{"d_model": 320, "activation": "gelu", "norm": "layernorm", "norm_place": "pre", "init_std_down": 0.00593, "batch_tokens": 262144, "seq_len": 1024, "doc_mask": true, "train_tokens": 1107000000}
Each number is 128 + 32 x the weight over its row's rms, rounded and kept within 0 to 255. Layers, rows and columns count from 0. Numbers have three digits each. The size before them is the row's rms in percent of the matrix's.

# layer 2 attention key, 320x320, rms 0.102, rows 146-233, columns 160-319
101:147102114085134156176097141151077181096178145161126148133103109134086147116178090134150135156176156086129082130112152164170116212064139126152097063116105151114090145120093126169139166158128162097083136111070106143151070104157172106132159107103127166141108076146132100149117170131149122078102100141107137130101098162146082105146147105147118113168075139075088118149075139123125099173151149137154135106155143180106158151117078115161167122093146123132119115144152117159102103024139145
107:127156127172087175164046070106085155166118079094154119161104248143093133121075142127095102108136168169122151095197129050106156118068125105116120118140152138151100160131116108154145152097165101158130140104111097086131125114132138156116147111136146128109144182060157062080151139103131102083148167111108109123163130165128146108126200099091123162147134112138133127091155156095112135108149112152159097167125100140161119141109116091165140117171121109166134088115164132117056040090150139
109:127108245124092154209127133150126122164093167127121100144158136141127069166134127107096144155146107093135118091097121125083172114110145167142117086181117081146109138111155137111124113150161174107088094198159123087109144093130113144103121206130132150119121122133141169126139156157115150164149123162123109140128108142161142150104076066133114166147185105143166120126174184101158096052126090095133141120101132118125074128125126179155100129151161153109148185115048146101167117095102126
105:141084135136098112099114160078131167142107149118081137141078123124162163118162164105079121139113119127128090166190153174123164112068105117143101150101134103157156061112123112135096180140142167131134110130153144138094052106118119109132128130133117097089119161104128111074129095166146148073129142133102142087084094087133134115135162168143085156176093129086125096129108142074171144121089060146138140121144071122153086138083121087053135108108158204132172110080146136217120092147091161
110:126179079117122187132128073138089124138115113118138129128126075098160136134119121161103140068059170124143117139080131150103116142193155128122115194101155078157100100152124103113097120121130164097097078167120071207060187164137105118137199102098121091141125117132110116103140051116111179144163170146148108145013146171157163121100132102189085136104078114164167151103087125084108134111127118176108183096108132101156184126085139185162193166125100109154132092102134093134105129119086075
103:131147062116115119099122142176109160066153171061164123148151180134090121075151143182133097119152115145118104107152146130195122159140159117157118123161101141102114158154148116124127113060179139135105117163130088185207087139149137137116165104143087168177121111149122115120145053182158086157144114152161182147133131108103100049146129125123121156157143140137131121150059141176124085150142095125185116147160119061108148114136177162151148145127132122092114066104150054086119158151131123
101:124148155119121113147104133173117137112137093145145169142147169148188096121147138089125099146129111154140135135117136097146113085185101091179155098180168153091101205183138108163135122163180176095102124141156144155139143166117131087097079179141108133130110159148126144158120068121164160108156188069150116181098140075113203117113086123091090143120119071059150094228091134077140091128102096153145133121148110110134087109143117061082196090185055068076194161116143171145125139071136094
105:137115153159108132130080129133137150096156188120141122191110105123136133151114162102181106116068083161133202096112161099104175097132154094094195092170139128107136157134107111194075145133091151129153112122103123147132158112102115125129156085102138159128142125134105055108092102111094141174058132128153128162121089065084151133107167089133129170096144165116145123159161178136123051127112162109166140138145125103099139172064114123163111097130180136096129127103136049157103137100135131
100:133183163096174101126209119101129096075136132091100112135190147122146148098169110126139082094123159185176079124127077099167135104112127158182116138079139162125120138127151090149123220132155099176152125202152155151090132161184166108115160146141123187165140119139140073157093093098122130152139085099080134141152132065144162063177112143108146111116144132155170129147125141056152140129100150173149093125086125115157124092147134010151087172102129159120138179152118164139111137126118136
106:135125174135168126080132108108126104093143086115163128078165108159147140151091120179140125145098175150152131122172117103099155130182177165166114157143118100156042192133112069133105082088089088142129131073196142073159060148149122143140142126147075131152155148142095152193124190172149160117169183109113118041086143077173089127094161090107178104093160120106116118078131112150121085136107073104129154149122127132127133157110158149095115110115146141184089153092106179139171076106141119
107:169111101109148177155149123142150145109139143134141152150137119145167112172105139149088141118158114176139129099109120174090124152155136128147154130167093120134194182084119129083149105117137070152140131128101098162151174155145164146145155091097166141094068113117126170097128148166094127116130132146096169151076145054135021096117128086144145099138158118062112091183111078154116105153083158111110066088103137156097136156101138119107198109166139084061131114104136118150160193218118097
103:164111048158092110146183096149116082123077121122159151103032141103121136126181141116090138161117117077131121191082130158129071134163153137100117116077168159134119208111102076138138137133114120138102118123112134133173165128143148139106185119083101086125114165140127136102108121115079137065139155098169070094115116126157139090126097085120165123161117122051106145142135148132155140158157129090136176108128144121141131139122168182125106110148202140121067126174103111114142183134161026
105:141097092131136103172121184133101191110104164129077057154153139118141083131118117121115112132161179148142120150156154134144156106146161100064054101124167139078170076086131148083161094157114129072156096115120149108135100108142151175184137103103112178089143108112171171132130149107128096106091165130124067082066119104131186155146128101121149040160124119126199153087098162124142186168139126143148112122098137074190129103138067099144163125106150145108120147106170146066132140121083077
106:142150085109134126116094143146156119077086131138065144149138174141118138139051139212139148074143123109136127135124144161144146172113099132089084115147114123124073147188094124117107115184099128126067204080143128162125141068128058096138099069131163119134096101133106175187056170168150143165116134068133067130141152127117090155133101113118114130148122119151116130131167096128142085126176122111116121166153061129081131123192161249172117093123169169099134085140125173134159128148134109
099:148120121125135102126123115096156108088063093148107135153148102131051144151120118085140150202093132119144125099153113208162144166040106135128142102109177166209099113175163146112130082140127115044102087149110105111074099103169136102169120128134146116196158122081114100114101105159127174134088149149153132144122111120126150155085150068216164140107104193156161093172165081179137196126133100067133133160113153142205101085123056179117188157107181078122091124117149112165165142107144118
105:140159041172101164105138126091159108079137144110108152135124093144081180121162162115106132110112100168132041092153176127143130156188154119170114137132079151146123131120113155095128140118147128110156146108119132140093158131118168115082111138125128156109120193114120151122113177140159079077131152184177129144145128083084085124152171125111126137114162145141161177122033156109114103154155132132097107114157150131121140142157025140109123138177102158104128113132152094072125152092183074
103:108142127097199095117165126115169100098131059102098070216115177152148147122070139158117161094167112047109119087104159122172105072121155152077105125103175107105156131128135132112096116113111124156120085175163131172150150101116168179115151156108141153164110163150157072101144141098106099125091159121160079137169102123193103117096129130178131164150147137130133119113226134168110125139107163191172135133099117160075097092075174179126140158124142145112031141181150134101102106182125123
104:149182119132136077119015086114063100131124155135044116145097135182111147138153105127178100142150117127167092140157127113139107129137119090084130097099109108195161126105139140158091106172133164186147095140120077154186147111114138086117112113146163089126115121174143186179141087092184152177113088044153079191164152146105123119109176099122137164082106152147162159167129101079122157136117109153139153114114112153186127150155113084112139116113097101168152115126109116158152201149102154
105:128180125158079133154102150137104092103145153160172159134125139116181130140092126166200108111165112173110097149149097139071128161077108205149188195102159128117166154170131091149150089064050148141071151108162132101103085141132112133150113113074197111126170117151136149113119114118129098105118063166090136130137149214117102170144092127113169150092128188061147090089148143071112146092173190120121140104163153103128109136087131100148151119064149135161170098157166097112105112144098124
102:166123133095142189161101149120125173135168183131107103184159110131139105122118111127083091129189114088169100160113095092122150114143185127134143161120068122102121190076147100140132115113076118171133120145112119124162103107155114100114071153182096106119109121130141131161084149097160138155147097197115160151101134128107053185167144156110112115155100128076125143125108073149111106125198159073183112077171168167154035125145127139137071121102097131216173059154107151083104093098169098
104:135148157106156128149181126081118127143144183137128133103132099146099107124063155153173139045155106106118154112068130149091081168145167103069125083124082161112136141162057145176138124123147138139133079119099139120166117091083126158101132093092108159176134158140095112109159142111042137192175145162090157099108155175091075143139110154123157078111152082117214112126136056066116071115213040138079107145133059097108140116127174118085170132114167198132132158129130133125122144123103162
105:139143127146123100137129105149148135122113137128142099109104139124146111157210165118135201138128160132187117145084141157046112114100127124088176103136128152121082143113144156176175083177149126069155124177059170146152158088140152141123119187121209110077187127127070088150161128079115147121151093092120143155107069125099111195171150123141182182161143141172167115186126134108117034053147137151097075092167150114143132081128107134140164094091091129115083100140109117170093101157139105
105:118113105143097159092192110165071112153130163082157130140028135134145181123086110092121181120097160057161138125130164093121109126179103168106099151177102152166171157074122079125154160110139079086123116160138110165120060162063126153145147080120146143098114108092149131143154154129110141116130177113107174156076130158116157132127130119091120087114176140183097115158087160102126080073118114132094082081104048168177134116168156085141139047107110131148165108158176077185142129155096134
109:111117229120129134125151132144153109139142112127101116120173191148213097116112079146133099105137160116157139069150129160119063106105066075112176050072123094172112134166089122172114132164120118140165097157080145125130112171110104147218072154146150117168104137147165091128074151123191119073145099110142134164128139143109160095143132189146161110114180132119159087067093108103138148110099113148124137105120159102201126127134158158146127132130111178106152116106084097112084111124115109
106:081134109125127136134072114147181105125097092132124105156202151156129125134093115128176158149130137165176145112071134181117089102097080109150161125143092081098171210102150132106117149119080105118174110111111132075091120099111120149060122121137051089118177117158100169109134111121130179171129133138072079150153124105096154160146122133134051113125057194144098155139140122139110146106112078189146106184078120121190106119118127151168166126163139176154138099186148096134115097160101161
104:160105123136109102138134137147159163084195081089127196152137147146061155120155138135149191125083116126140124109108143123130104089097085206177186112097146126108151157127083080102177128165174150132174185189149098096115127171123119141151139143105100080116123155143120196158097170125086112135108118149055075182109119127187097154156138154189091169103133159089125137136102107134166094082138099150117177167147109072112185127149148188135086109124120109145098179124122054145104158146112138
110:118147096112098143107102136094115091141112097133144157171093159095119106130132160120070051085085144109166172113157209057104100153139191099128132058210159138163058114160180143140174137141151125142146144126121179122130183132151170110080149116138141110137166104092162114120117164107131132120096113109134198123190181103155217162109171101109127125130126143113145142079088060113139061156110105163137080139135150094136115168144101086175101153082095124088176104173116105140096144056139154
103:119078079125078109109095141121119141126087114109138150131088179127159145126122133110082078117110155129130125177154136079154172158138101131154124142152149074097088047167156196140129159155120104082157145103139142173150136121159113142117114132177135103095119132118099138119140119136068136117209058108144084130111154119122125116144176082136095198192124099184040136110089164117168131142145111150134076134139117128102071145154162162141087107106171141142101065127120124144163137165099129
108:151120135095155142151120055176190144129111168151178105087092137121158135155138104080142158125133127109110115139091104170124158106133165198106086190105096095103038074181049147163089121131157135123103077130044142128149195129155144143140095078129076154156134087137187132159072150177108149110143129127126122133123136116097179175109099132141094143132139066093108144113139107149081087157061102133117096082058163128112168121157095141124149119117158084131123108159129167065079150141150172
100:096184126159107157107084133111089100156149153097116178158143134143135144128149116103145128090105166115123117127120099115138090159150126197154154098076186160048130104134104092142163108139143196181095163096137116175113145110141151106085175162158113156121152080165151151098087151129087143073117085115158097189183138098122155124131128070146121120097090101097178102153179151129099129157113092074060100155158142181088117116116146112096159155176143144151209095064121176122145143136165148
100:131158129139096130105132136085125127143153091090141163185152155156113129119177117134079176142139028086127134170142112128079121139179098142132129150146099096086110084129122088187165165116141197117095108108091142124142129113132181098103105113127129158152169110137097162149099116129112109179129099138206032120085167178147140110173121094152119090218129106087120152121148069117123146177131067135172123138115126126132149122181107062132178081166160064115163137144089136053123142187132099
104:174125074115174144113124132096101154148137121147114130167125151111077100118106113074130116125120151126128070157157096145093108169090114111192120130088118141127106107072079102119114139164089136105123151149159072076173126151120146115124157132123145163082151137086084155167087151110121084147159189198170137116160103130100125161093166124185088178157152136129126104146088155140094145119111088127137106139073104113119121131109173100103083158086081128175160113053164099113102139125135145
104:071024127159171107114140141099130088132120115118109121102143093127095124117072107162136175084129116142068119118169222079131092161136144137159113123120121089160130130177154090129096167133137183149145151154096113138107111143172102126159112110169130119068130114066145138176114143133109162130157149134147092190118192161142117120120156071120116144152107124083155125169079163142118156141204126089144128114111128172083129127144082082119165132098130171124068166137140147184096121182166114
107:159090120139116145127095122172108134136083060127117150132097167132063136153126116150148146130115151123176101126156137149152088129174095132075134134154146089160191156103107180080144100149120183081149100143170136079144076124116101123122142144103110123154069130163121138090166102170102079083165121155101119152199091157142183149144125099163138143119194179093139111115114125138143071124083191090053121082111150138073126102132141184103125159096117177131175152113099084081070124120122128
099:176108109160138098133135103098194102172090152121104112073120133169165121130136149172129115113186129150130162171079115141139117089049154136151169085127109161114128105090184124107158094119154140161172150086169121137078151155146154054079148159118139168094100101118134118129086120130119147099145082145126144128106146148116147118143168121132147079158074142163104139163112148156150098093129110112078177121138124160096162092128130181102095060128123134070088101111137078131126106117091062
105:125142163129156208157092134102148122100105116116152108174182072179159115162110130175061138200061113137153117179096182127148100143126065162085152086112167096102104100119129090176104143173160162204122127112119081157139043139118158195180109091137157112109098128101100141134199129157098135098135116128124176127096143173101146084101119158122156146095098097169095116124124114185177100103161149140146112117092141199086167122087099115114176108166118092108204119121084150048161076122186095
098:109086128079144138187151115127138118122094160153155170099135131114067119121154115100103181149164160069102189100152106053134161117146078126174177133139142137145154080176145138180176120094064141123131152149106115134059205141065106100123142105121087090154101113138068138116126090177125174201155109149129152142122120066121160164148132110159097131106055107086127089132174120101180082149147080180087154142090159197156138119135121154080088142144097085098083090105074102125144105167116185
106:082201071114126117088118119116132148161152156130139104093067147115198133128095142126067108108133145111111127124154191102126042146065134131116117136150130120105120109108145169150146083106126116185098108123110160191120160132148107151110172075127102152124182072114079161147134126138147080127077072085128085099166199068112131132115068129105133111197156122150150115221110190091185111100178136157174095104164157131089131130140141127153072130099146115059164146095166153133123160122122135
104:066110119139152195127093120164167180106131108090091096072116079117145121119137199091152088109173110108108060085135130123112145151118067139069105099151110130131123130121113100193159055133063115118148112132174111161126152143107183127168113188130111097145110140130125097085092076114133114169093119102180142094145147078082160104124049125139107155155103140159107165105111136102194116151112120197069175149154066111103171162099123090131110099112108116117122078086137147117194062148173142
108:098141099164171107122137102116132123093072121147187148133081137151195078134067161158136130166104150172098041134161120156110131149119157115133122146141147075055200137105191097129091125123142117148178152092148124146184123113056110130091117079165070146231110115158109116106121104149111141098139110135107109143057157182129125152147104145188090132108206074137138076126107094117176127155147172157078166190110141112094114154122201115102121092159153139167093118077165113160121131093154141
109:126124130113119111173126097121160122152182145120098139089061123130179094066127091147110132115081128108124121159082064115182073092120074191140137084123179174111084097174092171137161141108112179098156160153118101090122110141139179125185189103133114175187099152107161113096156119162099164140131156159092167089106189106094149136095185111131142199116150074221172185153159085112130157112073124118120109132159147140129089148144146156133166118108188148100126167133137099138139139122141195
105:154067112156149119085146131098156154119155100086156105121183153125107153084123157124103113160082129129116096095137141089149180154135074174102139169110123126145108150033084157090167090054079121149105071081083128165106127136079144121140101182144131141136074157149129157093105133127120136143177121172153193122158168148163101135117181162088163099080141168162109080109115211160109109144124168152133145087112125105119099132109161150149145142101148105112184117067132149117171155127141155
108:101164065144153102124106143124111067177132112127106137225130131113140157122109102145142104128139125151126142070155108091186115144180112128092154110158147091088067156105111130152145123123110097144136150173209141136150143154151093099130132129099041133125083162163133130081129105147139132142111106102155119146096125150095093098154091152130131105104092033171117130152078097139132069148090101130078142073176088109174137121135090077151105143101125092141064079106182084076141118130131111
105:036072126114105102094110135109058118143181155144110103062155152108134176143152167134091131170101137139129133101126123101086099117124175112124089125121099132098174113169112099114138159093131147141130096211196126128053101171130143127118068175113078121117137138186146098112117152152103171132137053144086116150158122092125152109108130119123189099135148159123115165117145088141129124115132072113099091111070125103086131129101099130160158116116152096149168109188129118160223104119052097
105:070184124130159076097155110130157141094101106154146104156128128126131117168115161104100165179150159157084126129109170161123128147140095134122140110156126122155124180170111120126105145143130107057117127040136145083125082123175113106111155143098107148116163130161141171165115088168199135122114156204102060094140125123141086172093107147094140159136141097101111103095121083127158139106138137104158097112146154137113151065081158132122091128133100072185107090089051133158197159129161112
104:094133154138099117096170112155142131148106158124076157161164117095130153131159130144085104136145136119102125152086131105169112170153123140187092155117109148140136106125139136108144125176125164185137116093201124117172180141163154147099134066099140076159132107123104153111121155122158085086155142116167084135121128066141126141094154110166130105131135113158178101114125069139089169073133099163116123104212122095129164121119142107097193185088122142091127121178114151115079113175102122
075:098148130141120099074041126161152183144187080135103126145104091089078198139085176130144155119130148118138133114100070139112175085091070134156129088116167077144129083169094112104146223080129151122107067178178162146176142104130097101165135139131126128189108082117126180110127127134173147146161126119169120179141115126105127144119143104172179084143124111150110139092100145117125138117119114138128118138124077144112109108089099133104149118188108191138091133073054101081192108123177136
094:104111124145066104161185198075146116111139100115142091099104110169126145123134164132117167114123109138122165127197086161113164153114109133142131101111159084149155128094117116112091104129130157119130168141089098120099168154171134088144133126136174087122164121122097027127135156091101114075126125122151121070109119120194118126141122095125145057105070107066114155137143100111128144104104163119105166131099139097089187148171049135167134108144114163162132141077085174083111136182140095
087:092135164132126122175071088114102128153111157102179107136122144174142145121163100135183131141138134128153114158083079137172107130152210076191200103124178126130152187133150152123145104103123142169129155122132144097127145135130114069134138141124122129138127149128118097110164120132105193108135124088123147082103173134113198134151132098101157169153161089110093068166096118113098095095177131155147071211167116152107198113092118134063167119102125088116131141133157096108145098128042109
080:192165065089163144116093141141150132113085102119107190133097085108081100136182153116111173162104143141093137131093108167091133124150201213089152139145119160151114132125134115149177111125115109175142163100124127063134092123176175121165147135121105132142138144178127112125144078133123112124110109155124126158109178116093081069156117163109164114093133139087097125184198132098113096073162070145121080086155138106145103139153200141138119137171124109148116144106131117057159111106141131
090:131145049110149070093092139127177122156164119136149138100126081127158118097106128150065045128096067134129155110135189199190082201121160129190096151123162055108143166119120039115096147143150102084079162078131096136120123199158131135148168111125128105128171150176083153139134116171147125111072179164105131155179144085117111123163101093169171089133136088106163105094162114139118142088140112106093087132148129073145067128084100135124155097099108109092124085114151083087163086168118113
087:162096192195125150169129129151067176144159107150075088136169133089129127166227119115094148084081098086149072118101159133118105155156140181085130113114100106117142190103153148112109072076124118164145136145130108141146143151123106104115145156103090176086123144148169172127085130133116177109164164078150143195125156066069129168050141158079115134106132116116145073162114137119105112167113095090105120138167154143154167089174125207115207155165116118094122126182180104152080078099131103
096:087105182171100162192096162113176124122167136122102156143155245103135174143149057151069190130104141103125153166148085113155152132136054085147154058173103147128119145084143148073111143132120183080059130185192183131113123124076153167101191140118074158116122164222171130116121175123151157165143123111101178173126091134129123100134067124133086111168110161114121122109142090139092112116161157095163144155112109116118157174151146122123128146121127117144107127121184152109093150095116133
088:149157114112153151090058136114107133126092129136114194098126095115125139113120161064089071132178063166137144142186195168099157147053126138070109140149108169135174081081173137195147149151124099145113218033145172169140092084080095117161113100108128131230124171133192099180119198209122123126086091089113050107163159129141107123148123100163143153106150119084132151118170078077166137053139103107126164125035110119147117164135167150219073156104143117145094139161139097130187136114137124
086:131095204084142117084150142132075097092144100173142115108097103155114122092046175182180125167132176114140130102090070122110151151196086153109073072105161094117200171084132103161102133121102125093119122126080093177124149094148081104107083138131121124149138075136083175105070107118163114126076123135154148098129167124113093122075145131135182145129128090119121210102190117124114062141173113147090161144146167127129151149149197114133093124128129095144129111152172147152095092143138097
081:117173151101084147173164164139124090179126097105124135159142073105126111132117150033191128123133141166152113065129166155073138100063138140148158120117083120139148105147128148092177093154120130119207114155052102144056164106144141038101054136130137100150110138112152128175103106131107142116117114104136180136134165140181178094161110122132176184165153092130106129121180180112067106151142148172143110167156150073125091129132158176122157135106199047128112109163112111171093146145117101
084:131190079075180156141103188136167169124131140185147091122112134137144088127102102109129075128173148166143126167128184113128094162104134140149204148076093208123113107051100129071071098090124051078164186125122082075144052092114116153118095172089141119108114129177134167122128153125175170166120181175097111109138165114161125155134087180100126141122111151163041140082098184190150138132101116116153088131113105171142121139145139099152110139122135110156154145191143142126142157156133118
082:111126136106094106108098160099116143109064062105104098157179117118114116141141127145135145098120117100139140140106115128125060099116102090116134134110130172119193079162094148147108092105131142116185133155123104186115154142180060156074099115136118070143103150121164130180109116136151060165151104148099123095136151083193144091175114144114119131212125125149046163150109142181112152138104113123210131172162153120075116135113152102131191081061108150126073142117105085109218130125134147
086:142162131100152162082082131152128154141087085187137180103112099160118131130105142115152128105124046128102136200117170171182157127062088131107130125206145112144082120152121121139120096094126076095168095119135120149115116120071111124167107106119130112179085106115174188185104111118157151153160117116109090126127117096115089110118118113128108158161119118128159163085133188136139150169159126118093135135113139175146076110042129084108155198090129129078132111191135092174112155180111118
087:145115076172137137127091128123122158084156203156110133082141180126182133126082155120124105149118160115128146145112167152141160136128086129189119171108114138093125079101104102144124080181084162144078157206108127174175124143155075091105132123140100173150102116179141090061104183131100142112119148074150148146192141106051157165132138156139131132118132086125140128178111118107090119146186131179161118067125117146158192118097156124115145163143125088098086200132075155127082163070137170
086:188127138120136131082164134206107110129156139117072150094157094077079132163142142142177148141097133123178081126119123108141122144147101142147112145057114159137133142099102150172151103143164109106162084122118081153165147082208106169177118104069126089114096143078096095138157130171105149150108121066130079149134169111141154094133080109082167119175059133082182131141173140072107170095123093103156149128147173172137116139177148150130146122171153095052152152165114149148163157093121109
085:116138170092103096119162149160137147172103067110107146207101160098170095191179121125117142136119143173109099123118189175094126165153140111115113124065104119143126115164106114121181130102091105116121150124084106141119059098147145146129119120123111123150111154132100139181101123070116126099206115159169168096127084142157111146177168117124122118170156130119167136134129147080080097133116141179108140121140113214115167172152134095051108109167188144095121138178178189120147152102139101
085:154082082108135111146109121153152179106085073142107177135178115131110127101168119166096141133159117120153110120088010163124138126159106098115123126108164131110184105182142199075068167135137109171093147117119112218072136109126106134144053124099118118124219132109135106135159134121149139178076138116099069141098119121142181162106143138128156071140126135190161185180154141183073083152139103127098144145159109133115129118143171121129122134106104126119119139039060103090142117085102160
083:091146073153106148119215147137116155116153081125116109109149123108103157121166123172115211141142150059124147161143091127128145154164136122153095101149127177104108104182075173123137140093115142156127119122088164153158094080090137127108117199136121125160112175099134064185096144163112147119108111124168193134122114125085087165144105102092099116165183176112141167138075108143152162178082161157082133132169130089102080153160153166145133144201170155149153104139103052145170137149133100
078:211088159097122128152132172095153085161113130111082074105105156122150138179070117147160170088133151087135110150187116145122159109132147112135126095182072148110181112223148089084109131163105145104094097098139104155160104104107114095115117190091156147119138149106128143128171137139161136156093114122140087142125149138079108137122169133194095141130116095109137155061188145109179104133136080115130118101075146126115166143162105072129148130143129087066089147177088156146108112135126121
078:167136080140101085177141113156097119180130146135113122162147113140138189113140101115114069141145114120083138104079158125078099161062114156103171124093071106141171174087145072132145139136131144139159117080154124159121086076163089173140091116208075103152101121070141123139154166126095130082134126142128105086126108183118156147142168140076148111152124153093057092118097150122147176142092123125089125068088125096100125092143106167149119153092055141150130103097186118099120128108196141
093:134102103158150113086125074112186091109131090146107178051140131102114135137171119128109148095159096080112182114112190129111154150119132136061124157152143170148060131116084108101092140160156162149140129127154155195065151155102116122167181121124154103130105097170165121156089125131082167136105144136151096148110118136092138119155087097119099199152156133121122128094085165176118176098165077155122107107162119178152104069154104129115131126165095235183099154090134135082164129147100093
084:101124178113074140117073148153131169157075125127061161101122065124119144147082065123176203101083082173127102149189136092083149124131150123109116123135094174124171142124141142159090168172123126089117153161128171151113141137164146144163094105144115128068139140138147071134094135176141100122164180130105169172102161112099110114151115125147160113115178134175165071132133119175104182108120138098132140056113204108157112110136084125148061091090038126169105099093122170149125173166115105
086:115205109104171079165122166155118131078114100096118131185165175143112160160074086105166164110098148080128150159144121092146163099148144160096074095133150114175146139151135104108056064075145124110097127138140105159121141136132118110140099123111084114126219123100152156071130137106051146136146123136105160143145098132130082164151140153108093112149163164128137150102115103102164179185122183136116141116113074130123149059122119146145148156048055117108116145123112116104137113119133116
083:103135104132145165131154121105117119114183114091073084160135124134102119154089141098161133091137115118118166175141141117122105113116127069115092127092149161135090137148097116125141059118152164092126098153142145127125122072079106166117099112084114136146163150072135091113151126111132147095162119127129090185118192119134126119082116062098140090145138141194116161093151119080151127119190127146145177098152070121155147137099137169074049156152112125167121078126109148064116092090155130
081:103148102101163152160131099091127074172097082108070167083123153152169134169154127122135149159156068088128198135094146117150093115103129094137185177150108123127215097178158144140169172121084127065139113054188124112147072180107076110095061136112136090163149090134186142073153088127105149182172141157153107156124113148145108125144153151086117158112203200143118062106064124120117138091082125119102100140191135178080100107117062144085124169134165122134136129120153202089108117172145107
087:113150060093131172136043114155173110116153058145122121136148104161125069150161129158142113126073129092154133142194113090080138116163123087134156158128107141095144130097162082157108153147132152137127113045092133141113106095132179169136151143120105130129080177147133139144218125111106066140134161088122151176111098106137221091127144099148117165176131046113090111156088113121111078157105141153085115146059102107117106114119176087111155127132156199083169116126182068156158138186078141
086:093097124150088164156114182142103129155086212141118082178127147137112116131067207180116144168106147143137096103131045147109117174183088142123067125127108183102127123085160106077051105139143115127124172157110168205164126122154057135136183136129101077145145145138093136140162123143166123158142093125099098109141114119157112157113077187061162079123157113156143116155116200117138150170075069135142213164150132102112134159145088138193113129147132197148159107121151133145158167106113089
081:143129151151151187150143132039095115119146074087056089136131142162122121133100124106104110096122115108132144189118108120175220092183116188109196159156086108119092132128164131172096078110112161139141138167131162095129179157158088128172134133160124104108074205099092092164147107178126145096147110143149129166154102101167150155155103113128140153163103154089118152157064085115140051098101089158062103089131099138105139084107191118135120138135138104128136171135120147195077125104148080
094:160101098088066174117079077134125185121120121120115160046140132154118153140150099170157141126119095108142158205173198110189193110142100167110140162158105112106161130119170109103102108086114191108093089133096177131161069076116157098150114132077095146106116093119185136171107178125134078198182111136059058155092078100114163089190190089179101132157112125173130072138109128128171124089151184135159188110137126117109087142155172095146143160100158122100080120090160098133164096158110155
089:058075142091109129156166131163131107099099147110181123100161153105151105094116166106118154164173092136089119067122161114154102157087151116142135158129113099197092111035123128118146187196132127110155102093099215096109152146139122114124182117135147155121146131144106177114137117107127080109155066122174078093145115121051145205120103161137163139171135110104115151093143174177125020097128139087050057129140092158111159139101130167153153141121126115131136104112158157137119146098205103
081:131156122096115126107116127160105144213156084122127120060105146124119128105151085099059155132131134143077162102118114160087141091093074115120133157165152099116160123111141150129126098170149130183145118102093111084146247099126139126149168091130128160117167118074097121086071112115157138100133139128093164209108127110111144162133115115172110160141107130119177150063071120177147138151155127132142093138149122115102107124141103106108170137136164196204128094220098157113153113168130139
090:150159088172113078125109165095108132105157065129115079104134171153104132127114156126095131151162110088152133103123040102079113175110157105127114159109152126134156092159104176099142088069147153096142115108113122150158107141150107153126127122171101091142155127087081097094190128156105095135086090134115099135159087156087089110084066178113152155102180126158205137136113028155120122173117143195140147106113110138150129096157124145108130123173067114188100131181149132154134087149086094
088:098115149147164127102188150148112149139143115143127131127111165134142142126123141055147129140146114126089103134169167144122111133134117129094156056142102119159132151077174084087142090122145173142159145186184164091152146158072190144104100120173134137059124148134094118159091146194146122149174113146142172128133116124127131182107058126173108093085106114150145160140142114098180163212187104116164124188084152151162108160146085175126150088112146108141124156182134138084187148120194112
084:098190173068143182136135086090156157122080127183142111145172144156143140085141104125128151107127117181109168107133122130185200108128140116103152151176146161138146150185044151144100127154132133084141151110138122176138188119138098129170099093111131128154085202117099134147135160110160161142140156112126130081156097168175102111126138064111075176174195138058106068130060176213127206083164142145117108102102144127092143114171088134165136152131153148140133148126132092142171134067198161
085:149127164114120129119173070129135082160111148098161142130137166115085110188051145140140095167144105149091091132102105153104138110091107116156135090026170142131152113192177118106090140117096170173077102173083144143114120184030153109146111087200189119080101110145146154112159143082137113128128153169101077080159147141172105129132136129139138153160167159152131105095158090146130120110148105137100114064106093160159067125121145134087097098164137081154100076151148128116157179125070098
081:090114129160139176146142155153158135134148126104174083150107126118105133117173086171163078089108128145138163113117091086184109141120083142149110124169084183118162099184073180106130111106155165166092172119181091090154192103136174128145175140160162154111089135161181121179104132117123165129098186136105156158110129166110113124095130072155176154146140091082079073230135122173117151148186119120125161149079167098128149098121171084121085153162088101144122156106109149138164139151171111
085:136154160029169116086158111106174158137111119161126133096100066086170122072118102123118121097151130146175153056144120093079101112137142131139143137120102139108132109124137122101188129165184169136077139164163099108111127166094169147139145146134169152087142122126031137125132088139103075124143082185144067139170067114115105138108132138100072080097089120218111092090202135153134201116146147098134102165145111092144154124179136160072124127122134154105110067106135121143127109182191132
084:185119089183148100206170128135149140119159123175143125094138097075173095134110116093096130151171158126141175154159122101142214125140131105144081160180139082114126124151137097126115124100182147182126106113162180146135068163109055131083150162121151131100111132184089108131129134091124223086192138116110123136096101132085182185122149121120149113147146145112061146074125147103094082126150144117097132138111173180075137149046180132127128127088125118133138042096140164122160185186140161
086:144149172156150059077071156102111119108162097146122086087132154137132060096128155142166104115101174102143156087075176088138109170106135133199179130110153055116140117139118101128154124124170087118148141114068149153135140147074177084110125123122102120113109185165113136112161112075154152067139079102121084123114063143097065140111120155155139200105134159108144100103169100095100101059200119109087142122096096138166042186130085120156120127170081097111061158092149167138202133156109115
084:154136100144160097148137104115153154146097157149063146134109144150179155147140095202102099097101078115084136162097118097116186081160098075093153160103157103140138119096143122041124120108112108130098112089153164086095162111074121108141204120119119063138105109117149123151090146116148162150110156166150110100073107099085134166107124108116097144166179162159083074147116130067142147134178103126144146146134095125099073130141098100169123129118126157100068120146182131059157146131110145
084:075113087143090159116116090123098173102146101108128158167121150141161124144122171088145145138110138124173152203041065143205070122133136105117184096136183131126118105146081118130045099063151122070109129141126099136181162131090130141117104121186062078117135109086115081159126168141141148130147086148130128046162170128092113112119084152107181063130112136166114199040175072153106143126099134153134146176129103145130140166164113163167129084110114143087149123096157145127090067150106131
086:108098088108136148110136124072130122163102138057127134130141169142191089155197069150126160120134112112119131179140160116196113094125103140119084126119089116124127132148138139095138155155113163085089130164149133100068063120086142135155128132107060079162095167106200146126103149107178120119156162115113160135120097147087087140180206097108151145120117139142121055100151159092133147134148168106167082115091213124113107164129160124181147122138094106105103134147110146094180114099155104